config.yaml
n_layer: 16
d_model: 256
n_head: 2
n_kv_head: 2
head_dim: 128
d_mlp: 1536
vocab_size: 2048
activation: "squared_relu"
norm: "rmsnorm"
norm_place: "pre"
norm_eps: 1e-06
positions: "alibi"
qk_norm: true
attn_scale: 0.124
bias: "none"
tie_embeddings: false
parallel_block: false
extras: ["exclusive self-attention", "normalized values"]
init: "normal"
init_std_qkv: 0.0412
init_std_o: 0.00729
init_std_up: 0.0412
init_std_down: 0.00298
optimizer: "adam_variant"
lr: 0.00223
beta1: 0.9
beta2: 0.95
weight_decay: 0.11
lr_head: 0.00975
warmup_steps: 247
schedule: "wsd"
decay_fraction: 0.907
decay_shape: "linear"
final_lr_fraction: 0.05
batch_tokens: 131072
seq_len: 1024
doc_mask: true
train_tokens: 544900000
steps: 4158
dataset: "wikipedia_en"
Each number is 128 + 24 x the weight over its row's rms, rounded and kept within 0 to 255. Layers, rows and columns count from 0. Numbers have three digits each. The size before them is the row's rms in percent of the matrix's.

# layer 4 attention value, 256x256, rms 0.064, rows 192-255, columns 64-95
094:134151101141160164121169155134122123136127142151129124137121119089130109135128162117100082147159
094:175096135078122099099146132127146137161120139141132118136118110132145086133057144142143126179155
098:155129186116121136137099138129109127137098158139147131085106163131129124132081111133170162140067
111:094169175126112117137151157118107140092141139109155110121114108112137140095151147130089133150122
103:141149126130154120148116110123118142161107094078149122153148104166101192142113119182128119138086
096:125124084098094153098128122132146086164128126151184161138118129124139139051119110137142114148157
098:158091102151158087140105135154116119161109150148082125103134160123103125172117117118145159150129
110:088132110099093157110156129131108120104153106112126141125088129096153138072176146134131150110122
099:193120127109140096106111120101126131137137166131073123101141090138124125143126115138150150167141
104:086116151070110159094156168125091127102130135108115152120154102100129135103109107110147101148115
086:076130125155113085141143129149123133146130113101106124124163115152097142150148115135080132111131
088:152137144145140143133134171113121127108073095114148117131089134098101132122094122116186078143141
088:124116123138129168108173124166166119144116178122119134147121112134098117110118099143150123067117
105:092109190150091075131108123104124149100127106154169122124124149113135130149138119119095152124112
087:086137156115114102143099111148118131100150154123121146101104108155140099100112137066109115163135
097:151111123079157144159093117119144141137121109106117130124115074135129142156112113118113125156100
136:158138107087110136120138147113121139090148122088168117121139138099164123101110096143146143155158
088:115146149136145159150152139128130154154128113124103139136115134109141138130089151141114094123122
089:125113118133090132095113132151118093116116107154129114143166115169131147090141107146126130081136
125:149125135125166141162114139131134129146097126127105127139143142135110119162108166127157126125091
094:163102146133149146126148129116155167148125108102120121146127174102130096202124130159138143155103
105:125115120153163111106132156140128125178104150138082112126162154145109110145150133116115091121128
100:102124090115095123150125160107149123129121142135127136138152130096123117154134176123116157128127
117:149159140141142128161066103140154132147109134140085111156119156154138126120106126108140109154154
102:179109113152148122153120127102167131145131129127100096117126110117114113169134165169114151119098
108:125144100121135136142103153141137124166127150122106113091117113143126099131101135138121145092131
091:125150093133119076147124125136145129121131141147106121104122155112129169113085124112172098135058
098:117109169164081089145099118149134137136129117144143126170167139140129148129153136134143128107149
114:131116121147153084104104145115095125167113121145105140123149121119104128168151127107144140120099
097:155121119136125108138107104163168139151111096146143110154141143125128137138128150115129105163159
086:105143137114094128163111082133148156133146154158151125144128135138127123131147128122152139117153
092:103129142150152121100131157166136101100092141107124120096127134130110135097087145149156095119137
082:140128107176116140116171158150126102106142112155111145141119099105097111084133110103102143143157
092:131102128084121167125111147139098128135124123088140137109139119154116111135116152141102123086097
094:143075176094105176102137146123090136139116107150140150115151151126149113168114138156104123128127
088:130069141152085115131113097156180115132162157154122133121122112110102109113176123132132147081186
104:106155152110132138158161150157130102100163179082139119124143128122140146106117119073176110135071
101:126142115155120110099147094128157141097103098138132112110137137122091164123137129137084132102095
089:121134118148102141130134128145157109128161116131125092142150094126129145115167144110127127088099
087:118080106106104110119141141124162105135115126126129126137132152138116159122143123109165110076123
113:121124158176164094127079098128157110124138139143112153093140112142118109123109114115112135154111
094:110114119159165123144162120139144152174112137177125117121081117106110123109120188124136100095136
094:177085114057161124134081125114143139168129132125105147170092096128097110146137129094173171146108
092:142090122118146108083202126138145118075132097115110137128126105094148162127145123141110114160118
139:143101152159125102141090075142133159161122111141099117120151104162107130154142139129105119101141
092:148140102102117108112136124153114125120148167159152142165137123125146126095139115131154134122146
088:121117169146117097104123132141160123131088118164127095143140176129101120110107132157121097131190
101:153107146159117110172084102135125125166121139130114137127142131135107095159130134106107146143137
105:153161152128113115128120128143153191131116122158122118126149165166117144104138145135154079109197
087:110100110126118107148128093128128100120154074150141142096082074142143128131107125161125162122157
115:129140161126165104174096118152128111141104131124136122153169129162115143149123124116143116143115
130:120163124114106150107172154114112140081151116121146125152093139087154139123138110125130133157129
130:117132132107103122119160140119101107108143110127156145147122121108137162140129104132108148140105
086:131159115111142161147141156079111127136111143079111119138120158095141120095115177111139132166105
098:109087110137109132151146126120126092119133122129117117136135098110130160160144139142114127092132
107:090123099162172105131137112118111145138105111125120134106116159141096113172131144113127144107113
092:143141115137096146104134119121140147108133157159079103137125124106126124136148172123098119151143
102:117169147140109130164139080087162127087123141133187152177107167114145162123162142128106120211152
092:153099142124158130147149132131130153168093127139147133083109160107119111161118147143178104141079
093:099136117126144128136156121132123150095117159105133124137126146086094126118125161112117122167111
095:103168138145113108128127149110111142142138150132140119133144129059167130080133153116115117120133
099:175126151105143098137142106144169141107144123150117140123112124108134115147082125134183125164154
088:143119099130143104156115124138143151140104131151117116123119124142037110152108164131155107145158
105:133150098136106134135183154113149112083153127116169137123110128097134112104117129122128103140118